Each number is 500 + 25 x the weight over the matrix's rms, rounded and kept within 0 to 999. Layers, rows and columns count from 0. Numbers have three digits each.

# up: layer 3 MLP up, 256x64, rms 0.473, rows 190-255, columns 0-63
# down: layer 3 MLP down (transposed), 256x64, rms 0.225, rows 190-255, columns 0-63
up190:494540453488502517491493504495518497531521473495518457458472488476511505457473486477500504478503494529533497512493495515519472570456517523512500520491477558507517534566514550455497498509485472
down190:503504493469484477506498476439486488486562476475538465485469464495489496527508515476466535500511498508495502465497466495428513480493489552478516506478482519515497460514535477507547495497522524
up191:466532507491536521495484484514501486511520545502502508560503479517457504493526524468552482500488449515483507505510531477507479545487489538561485462550499514513486540487493512496546535516510453
down191:551536516506516532464550496502474521529495520464495478500481487500515489446497474489505451518513501481471513544509472435493515520521491567456505506507528478502498487546487516508512522512496518
up192:485510499495506526505458487499520519504486488532539470478536525462520484494495540499525503472511517532487508462478525505522485519484480474482498547501505461463505518497497564506517566495477462
down192:473528466505514478519466481472489481539499518497486454514528477496476497514496514513490440524505534477459484490521510483495509501508494476450505485490521408471517494514530497557460519476502487
up193:497529503524514506508543444496516526470468526494515487479511479472493521534498466508494453539515492502502529513511486498488513526463498498521476548493515485551498540509507521514500556509525517
down193:488465487506503501501510495491474498512499518476490499468496508476482493472505469481503504487469519522454476520499427473493518547465488488543524478501494503512507506523506499526461521496507504
up194:479508515460532459452458528495499460501478484509507482524547488486467479503428504479547545535529485510487489522477506510507507500519488474492509536479486549523446501499527520528506506498501488
down194:480478494535522519496538473488523475430505505500483494500488491496448537506467489487493524538521469552507498485484494530544463522471492519488497493492498483512538461453470482463525499511532485
up195:467492495458469449439466503506503471491515493509469491527521467484494529469491464455507505465517487470443512517483488490492517477485493471455500504511487492508493475511518509513478501535491466
down195:537491527502517500508472482506526530505507516533496455529489481492536510493462465502506495487522495540532500484490507498477520520520478511478481510504452488539525577468493538498509479511540493
up196:464517524475531545500468463504533531545491528517494507518558455523514497525449441482489478496500481521463483484493493507566503535520515500495499549537509497506521492475509449465517501459469470
down196:491512492487558491483474518515504503482487488500466547533505533461511498496521496477439502465528541523539512460499516524499446475460500503486500496479490484510453499458504516507494510535523498
up197:512513514513500519508475522499480494460437485505452499490519517520497489503549500502510534526537562520511503477526500514516514488458432530465515506484476496567470504451503541524543473527504528
down197:485506493512475470502455527509489524516438452482464579511475509535520483485488525460517523483517517509542458498486512487491485499516502507500504512513484487464510479437534507487497486487450529
up198:526467479514516518529480463508507462543521491510542507503489491516511477533515444498472527530483529525518523484469476525545497462465534507496475483433508530463475467506538508490472445528507483
down198:534527505501485487477530529482485556498476537512484486485488482527567577494483503473517471523547500516499498512496532501490506504476479489530507509497496498529502460506473498507525527509518496
up199:521458501477515457544514508518517538491512491490486481521501527508540494521504496520548532512499489499497498507484531484510484471502471506508467456461526497505503502490506520503515549482500495
down199:496510548505483494448490529510520526509491497503470488476514542476477494512489489444502487504534446510506497477494536467492478522508494509477536451509482456467493521511532518488512501478500543
up200:481481496490495496538545492514502506496503486521486515471497486502493508488533495504462507480496494501495457455525502520491505490466508496477515542521500530510477503491546539512497482512497482
down200:511479483508470537472523502468501513561469503508502465509480526509545496509501486515507517520505480515489467536525527479491494515490486481488521499503515514504507467536514499497500522453511504
up201:516496474494509510500477509516559476534512541483536501445464506514527488518521522513480522518519505505531449513442478516532460503529493499432456535512516497479491517526528494483468498525528525
down201:444521474517485471468525527469467492492471521496499508501503528519499493511489488475517528456486519504492526444531519507511477513474483542504517488478499548521521449503490477546462517528541478
up202:501503488493524505502475536484547451535485504470490457493529513515496475465506550467473469523525495506460492517481500490534529485446495546515484472505504483489491502532502522475547465490540530
down202:503478506482468499497457516537518505493527484502526470485461514477509498507501474487508512524474533470471487496433514478513523479471529493536437517501491523483448494500516440471514494537495460
up203:496491494560496438500470515523478484545498473510486474499509503535519487486513474503517466487461510474512511484515496500512485509536530506497526482481476520489505454516505518508544553566496534
down203:517504537455505474533509477515491487497535449471516490516544482466515489470507504510514513507514523497524519439522518511492516486489530494533491560488524519492469510501508533497547495507463558
up204:471500486529498503478502474471497544500543522509455465522480496487508516507523500477483498497494507493510497487482531496492535516474461522541494475457455473510490520501534522517497494498519481
down204:459509536505507470510508531528493483477468514469528458502498524512513521496478537504534486513520527522511513509461467504510506474532510490504541490499490500502527459507491510515506484518486498
up205:506494510511474467469491415494515519517536468479504503491466451519500496491493540560480540534515501496442513517509438504491494495502506521461515522492486516506525520528484498518507507474441518
down205:513496491516547520494496468539467496487484464484485480496477512549485472508507471525535469516490495471517550471442499448550472503509492486533479507486514503516502485465503522488541505524506522
up206:484494540494493514457464468507500540501458478479460511500506511498458459495536516487464517484459541478508516474465489520513512510502510506524480500536468515520517520540453496488530483495489495
down206:484513533543479480460530488497498501486471523495482455510497513514539450520478532511470464517495498502498468526462545481463500500451529524531493479480523479506534480474536498523508478521522498
up207:488507510503458520497522546485497483519601492514540473495523483500493458503528513480479475523504481514524459470478518475531501519539466507502541522500473511484502473510537498562493517520513481
down207:486455469457496488487453482498501482541482510551482480510485468469536488500481472530506485532561508511472507496521512523502524485469532495531489484551567500543477521503495500500542526502497489
up208:528472516497499510473520484471462528497546519567473521513509484528505448520466522499513488488496473463452500513472504481498501485496539535530508504504488541529526512479511458468555491531518469
down208:496512467533552514498479551510527524473487490458504512486510518502547521516527522474486462541510497540530539441503504496494538527513490512495505497500459524470539498527438462482495511523466538
up209:513496490455517546448468510483465492544500508474503560480494554488546445476479521507484491416557530525477531472476477530552500541473474447447525519504510495459472489507523501517497515502485514
down209:553475501524493449483522468507476469525544520474542515532485480461509463465471482542517541544517514580487458531494515487516477527530478459522488521521491487417491518498478501496509490489498518
up210:530488510539459491494468453470510508530535486524521506494526508509524494485577510422501466525527462482512480523545514520538458509534513503530487550501502529482485531526478549470529527527474479
down210:474518533504501490451498507522534531493521508481462495499507497508518502497449475455499516479519447553493503490449526473484469505487518547452539495491532531499498531432486526499523487502499497
up211:527549523517534495532483503529517500465490505514511494445532493502474560524453468537529479481503477489492491465475515525513517563456495457512483513492493501528497491532473486455464546496501496
down211:522541462542553493445485463502471505504502505531487467490494535483527484461515471516518474535517485513515482461514500523507506534490483499511496480498479484488462541536510486474520465493503463
up212:519483489527514462494488486488466493524520508499499507501491466495460558486480492520479500546507545521484490486514518506519473512510526509502498492499529508533517493494551477496487463493522506
down212:542490480500512540508523539492521525478440511528526433500516546478517500484509532512483533481469497474488503517474513541530492481505488528514515516541508487479493529514487477486504493462477518
up213:493466502465497517504473505501549518537469474551531513505474477528472454521513488534461475508496492516491518516479474509500484508482532518492490493480460458493526518519479469482491502498490478
down213:470478499474484498495538542478484484517492529501553486486513509526463508514528533464451492527503490478511491531517506536508499465503485473538488518497452503514497506513507485543462521511529454
up214:532489488497466517496492485530511507515516518492468513495529482457485526516478521462486491513514522528495509493488501487476495464476527544489500514532480480564513487510498486480477472540523510
down214:483449507468481529517511518499501445529528473524492520502522475499498460530512539541498470481543503524533462506509497483502470540472523516484467464491540481481476493538493506507508510523462504
up215:554455491485497548490528494507574536556504498496488519561479513565528497505507535521480490498507505495518524511513561514493523517519475519472447484485512519483519533496483499453472515498525490
down215:538518539501463512538499478531506487429521460498497483502495454523492542513519499549521494494528465519492468486534482476449549478537536502537491529519533512503484537505493483465513554476506539
up216:480503504521487515517447500527523474490525496537492478473563486491493490471495515466494476465519514541495514531496519458502523498476498467551456488473467493536491516513494477468495496544494487
down216:536484477501494491512490533505474492526526518508506530433504501452510528493547518474509512454498496485503519499516497493508468470509490516506509542519473477503454487506550514543512469507539538
up217:509484510458524524483527473468462506471458499495500442465481525494538481487514516486458489523506471510500524502488491509538484518539435482538536514502488460535502515508493557506514497504534500
down217:468503489515502531562516466534486515477498539483495493487479526504484472508478462514487514509505481517480461524560462472521498464512481500505504511504527520542482487497528474514458494512506506
up218:515480475465479430504484548464463513462569478487460500513497507536476512503491475472497537506545477541465482472501502549531508492469526509486479486489518516502526468463506545522534496512502487
down218:498511461528468489522536482476460510509490547512506498475506508469499513522486500480530505501448530462506474513532513489533482529478479482498543500515528443492521532520511488495483493490538508
up219:449488510516505522459510507529511490509521476512460507533484499492504468497495539498522516496509512510459537421495504516483523483483476484475527557517521515496487492499513512522526473481444491
down219:505501530489486491445518516527525508541543506511529519552489514461514484470494429522482493495541448552515425541538507506457493523473528492512505508542457476496469490473511484507500508505488504
up220:515489515506504497506508507456527426501480488545475530424518499516511474525506524512469481506528515480514508523506508473521515485485492473526503544472463519490521513513527510483476461519496530
down220:492470499507516518512466549466483481510456501502546488502458511503545516529477458448475523501479498489497462452509504516496543514452465518502491481494454491517503496488506518487484496493510507
up221:494505519497522509480447481518473477537495440502474503489471481537525546513486513507496437482490524506520510485472520490525528536454503547478480497447492524551525485569490475459523516498535492
down221:445504546478549491500498508502531521445518508507514495506460562515495456477506580490485507463496520542481470516469498505475525459517506499485471475527496513487505486470545516536525515537478507
up222:490522496464509532474497495558524529543507536520484546507521466450478507476479464494506523531521514482504520502528523515513504484495541486463510518486490515512500557574517524493512497528531522
down222:491490518469522504516491484472497475461517461555524433530473527527451473497526551495488482455506503501500502482521489515509547513517506489506507453485548575501509505431501485512457519472520493
up223:470493450518516530475501452500498495516506536489496497529475526458507499459494487473505472486483488485516513491472511521518528498496507483531457516486467506480473514476521473480530541506492515
down223:507470496526489518512494513537470539479483479500515476495455451515511494472485490512505512467508499483497492495520440535510544496509470515481502479486468534519536486491494508493499484542521479
up224:556500472495494473503518477534486515445524482467517510491483516489469482502489501455481463452481473467516469488483528516533460494506536506459516502542532472520481543490471509508464512473518504
down224:509489534476520541509499486491530488521527417546494496461462486542492509478569518487478453510507497509556480515459498495473516502518512490513479520472479498460512509482487482541489474501458524
up225:512500504512469472507477527485531498517514486515495472464495481485518482490471487473470534504521467462515456527509477507548517526556529476486523448482472488522519432512534520504474497521499462
down225:512498562506483497487504495527526542477453496514469478503508514480531516509474485514501515522494482510476519432456514517530473494483502525494479477508490511491477492516497499556517509491464502
up226:479417494535468497505485536547553485516502465535495522546485494504545478512479529541548491470437465503493530555434534511537471509513434500521491484522486486488494483464515493486490504498509477
down226:482462518459491460486496518513489468528516474537506449494443472532528490516531447523490481529477512546536496515514510511487565456541525464499495510536535480489522508528533500508512486466537481
up227:480475526473548459499519498504508521482496445524468494482549499481483492502487491517459482467492483482505485481490526500513443528510485494477463533485486495508520537484467480539541514508480436
down227:472475489557492499481526491483506519523458504515524471472493504496449478499458466531447438491497516487502491511551500482467512454477516478541490499512472541491477539487539500488528513557561552
up228:502512475513512496492518500537509512474517496484484537466476500499490503448498512502477506469514518480498470497497527497479494498460532522500490462534478522522508546528479477520505509479486462
down228:467475500457495511451513507468508480503496482506536467460473486504480467500486472488467505517507499514521498487489531530459484530522502497501513532528523528525503503514461480553494504526489467
up229:460478495543466505503481526482472464542527495470531483505490494499512503492507494497520509527520487537522496525495553507527551505477499552528521543507524457544502536480505493488446479498490499
down229:571487528517492509498481529511487529489469481501472517438499499541527476473485517502513544513483514523518535512475516544509544524504499512474481526515467545460506475514516474505546520514536489
up230:484453533463516478423487497512480462547506485478486543457499521524495505504472480492506462479543500505492521544489480487521482482483511541458538518521494499539451479521499531451493543509483455
down230:437487504506519456545506498538503508501521461469490535473485514502492541483494547499518487517491487523464491546521486523533493511502510456524515492487474516503503470512528533517541544488532485
up231:495512506476491463467502562475520490534510491490482487540495498465478517485503549524523518527521519498456518494487465461513512509498462518514529542457485471532501518493509490517486482468483541
down231:484439493515503502486515490510494527489513503495517531495485507528484516509476517471493517481508507522468520467526427517482495482471502503468527483480489488523501496491517493474540501514487459
up232:521503479506499502503500499468496476464514454509504488500507511509467514482482517555492464481519539515493475506490538534501523518534457477559482459462485505502564512465483518499521530517499476
down232:498510470482563478511489547514514494525494548529497517532462533480508523476454480513597536470512495484523528543536498531502469503523472553446495492471502506505503494517486535495486495512537549
up233:496511520539509471522515464518546476513491560514536534504479464483460497478484503510480473523482538476459537491482503497517527507460499520488514478478510523475575505492515496540571512479442513
down233:549534512478522508488440498519464545422526484494488478505512489462490542472526524531501490469541501533519492492535513504514459479503518526495470480494498504501512489495478491504519492531488495
up234:504495495554483489533518516482498516495503483510507508500497501466496485495516474532463519525525532504480459486492527546486514502532474525461469507527536481512510476471506485484479493522488467
down234:508466469476490490479511538464489520530513491479481482461514476521479485489529529474466514537472465461552466518496499492464503549540501472447544526505472507489475534515518506490499496486515517
up235:527486504497509498523486462528506539487511492508550486517488475537522523485528472501516503512491490532473465477458549475506510503525512459491495544527505498526530514452498479498527490495571506
down235:493499467531458519475534486474480487509513512537565501495486527470464483517491482490516504532542481495486502494489522494488483477460506480460502529493433499506488492519548486519475510490512499
up236:499526465552517470495507501506473479518526486490488546494528498441524499546485496518495490498485532496518490489514527466531469458538505516523512543498505507500462466491489523474514504504468443
down236:527528508477481481536524489472468504506529511498552475503505464501526518497527494469529486515486522537512504483502484487503520499478513485503512537566457525535500508514507437496541510514517503
up237:500499488485525494476485485565504532468489484489482495511533511449477491514506446507528574532510494456492479478543500548527530474568506516477509542479530498542489513533538483426488483506535467
down237:446505483527490518481519497476500511511456516508509514529496500538482443516493531466509488515537511465495509503496553484468489529506457512495492484500545458418506506519498507455513522486542482
up238:482476481527502482528516513530492447516519513538473521452480512462507487481517431499482533505491529482462471546484502508531493489494534527504516506525509532531503494491502547465478490491505525
down238:492491441505453498519547495463515510478466509511512469549518483507525519538462506496548486504462526482494485511508515486506496504492495499507488493492539491496505520538478504484491466460488526
up239:446489528511500495530527487475446514487507477542504463531518493517498521481499497484525489500511478507533509489493534514551544539540497498508512533503464497538455497482501470497486482516466476
down239:527512529496535541503511495478495539461481524485520501496479549505533512447509493485484497481502540516492517514509460507519453495493527473490469525519464539479540486479474534499462460461507529
up240:545526522514464470525513438499536502436472474518528510498502524505492537498527521556500521519520472486495464514526494504493507526487529513497516501509505437521530541468521519527548496562517515
down240:477503494501462484494496510517489444496478514503530538470474475547518483495496504491536503524472509476549500550498521525464518484519518509544499536542491495479539534547509493502510490502525512
up241:514521527483473490495496495538510498501479525520462507511497481450520477562503533515514492515501505494485499543499464478495507517499483485509541525504507492501485467506496495506469513543539480
down241:517490491474516522504517502538505478494534497492499514471518477524473499512500496531534508518526480498484522475512422494501500493488543540527512495491503514467485523495484507514529505495505484
up242:504488460522462502529480529489490454486482474479523482513496489523467494525533516563503491538528489509497480528510514514527535508517527519489492485531505473480453482513544499508493498578504451
down242:515442476492503486507533502515495543510444509554489492479509504504521483485536517507538477517491495514528497453518508546495497502519489477476499492487484526491547544553487492512524505455522465
up243:477549485501488516507487469485510513505498477488537551466535521527507485491499481501523508500485510431475515522480485512474510538460497491519500513441501497531542496430522463486530489482503445
down243:546440513500510502503468505484512458469536502475505515538506452474529514502526506473480524472513502525543548510528494471523526532524517515518467520504476561500496535494449556527525522507492487
up244:489492513465541506516467495483516488495488506469549502461484512477509477489496530535473508472536519532475537516483484488534486475439492507532487495512485495505542514514491511467497468481464514
down244:516488497485490507499494516498487482470460532512520491509516489449486489544473503494498475501499493491538504508533507462530455499490471503516455513481480499537468463520503546510539507533493475
up245:511514510508511511467523460508506480500507547528490540505500453521484507555556483509520537492470520506484532502480526462460523518534507494495492487483457500532472503530518482498489518487476480
down245:514506506512509483482496501508506480484522556464487499477484487498475527463510496478487527515534544537524544541528448500491541523506510498508515547516517529480549513516488491495452517497534450
up246:472552516510482466509438475492524485539487505492505480525476524506507479492475581514514545482534508490535551527529563447509495530488506485488540492470497504519485507502490453487525510470476524
down246:480498504490483517500538548483493496466520501478496505455538461490514542521461489472501497481507495499494510527505461515546448514484499509501530506483517470517523509457514501484510493486439510
up247:463471500492510504497532481532482513466516514485475469472509486486527493415499515507517440505494475492470483538488476557500520506518475519492466490476450504512505499474471525531501460512515440
down247:458496505473513507517535494515465559497492523499483511470488524527507517452508472503516489493500526473454494493478413514493509501527473495491425478505480495531543491487514501464511520506504538
up248:494493489483470525567495515522529454481502508499509506506520469494520537452524501529478517501523490536465486491515519473507490571477503478499484474477487510473474514477523473508517528570543506
down248:475529503482464483453496505484484448497479462499504541530506489506458471557493488469512518480495507520539518479465504542503498501505532546468491495498472509535523453495504460543489492494496513
up249:467466491501515519484469498496485517533521506503468499503478552497483477498468509453509523532510506502511503471509475488527525512488460483500497540460525498488550486491524524424454437490528496
down249:505458504468505483495475494515516508528500502445460501513476408476501520477496489514468500471513489473492482535508529492456462491526533512522499493505546461486502482515464491531525540548455474
up250:481502496526462488524503497477458511486504467467499497529474482515496539476470490502476439510492484476441468492521515514496519518517488498518477493473510507549509536482483481501494506540492495
down250:452520561496480501486493492473525505499480521495520475501505533457507495470508512483482539474504526493502507492508504548560546501505452500441499497496481497530484473498486507503447494471490505
up251:474515505442478517495484494522531514513522469444488498522469538507466464519508511539477473452509436503506527493493481511489509467534505558523477516529505463505518497517488476480480463494517479
down251:436488539484464481495511494517509475517513471501556510508493476492498491496533446495532510521481484492508487514541516502471508517496539399496477523478498514531525495483545486507510510486496476
up252:496521469435527512507510482490509491520547543502488493480527524544496451488526515512486504515496525515528474526568496504549521507516496468516513507534435503480517504485512528491529507497515495
down252:442457527451524509519472497540494431508544524530498492485560527474511548499519483495497502513487479492506486490493493509512524456471511488466521475532532535512530454518482537482485517504481511
up253:509491488488525511534471532490538458513501511506505501428443522501500470499448527485528468419530502517492485501494506503539464533486522501461490540503534523535523483464492510504476518495546546
down253:475536497475518514482531515474436510501552515530561512513555508479486443527453472485473521516486530486507463451486498447501474544474526507547487465509499487497490493519509488522513542478524459
up254:521512486534504535520520497498507493506504468545495502515478506475502523471502529541482499496473544501505522475530486482561540564499503481510530460510445487508523497523475500501500494513463420
down254:492475511484502499479475475511544496470485527488547488477501536530513494498531486417529488519497480554516538502499455453482506485462514541521526503496492461515511515471481491450521508488495548
up255:484467501500494514514465538535499539508477502471536535494519477495500493461513494539489495542524536506507528520498501473517521515500503468457487491520496509497493505493532500501508500501473516
down255:471472532476494484486508502512501483512478518457506450500527456516523456522552509460475500531470533502521498498483484519470525503524492556472508490460499494478439488515479478470476507498540495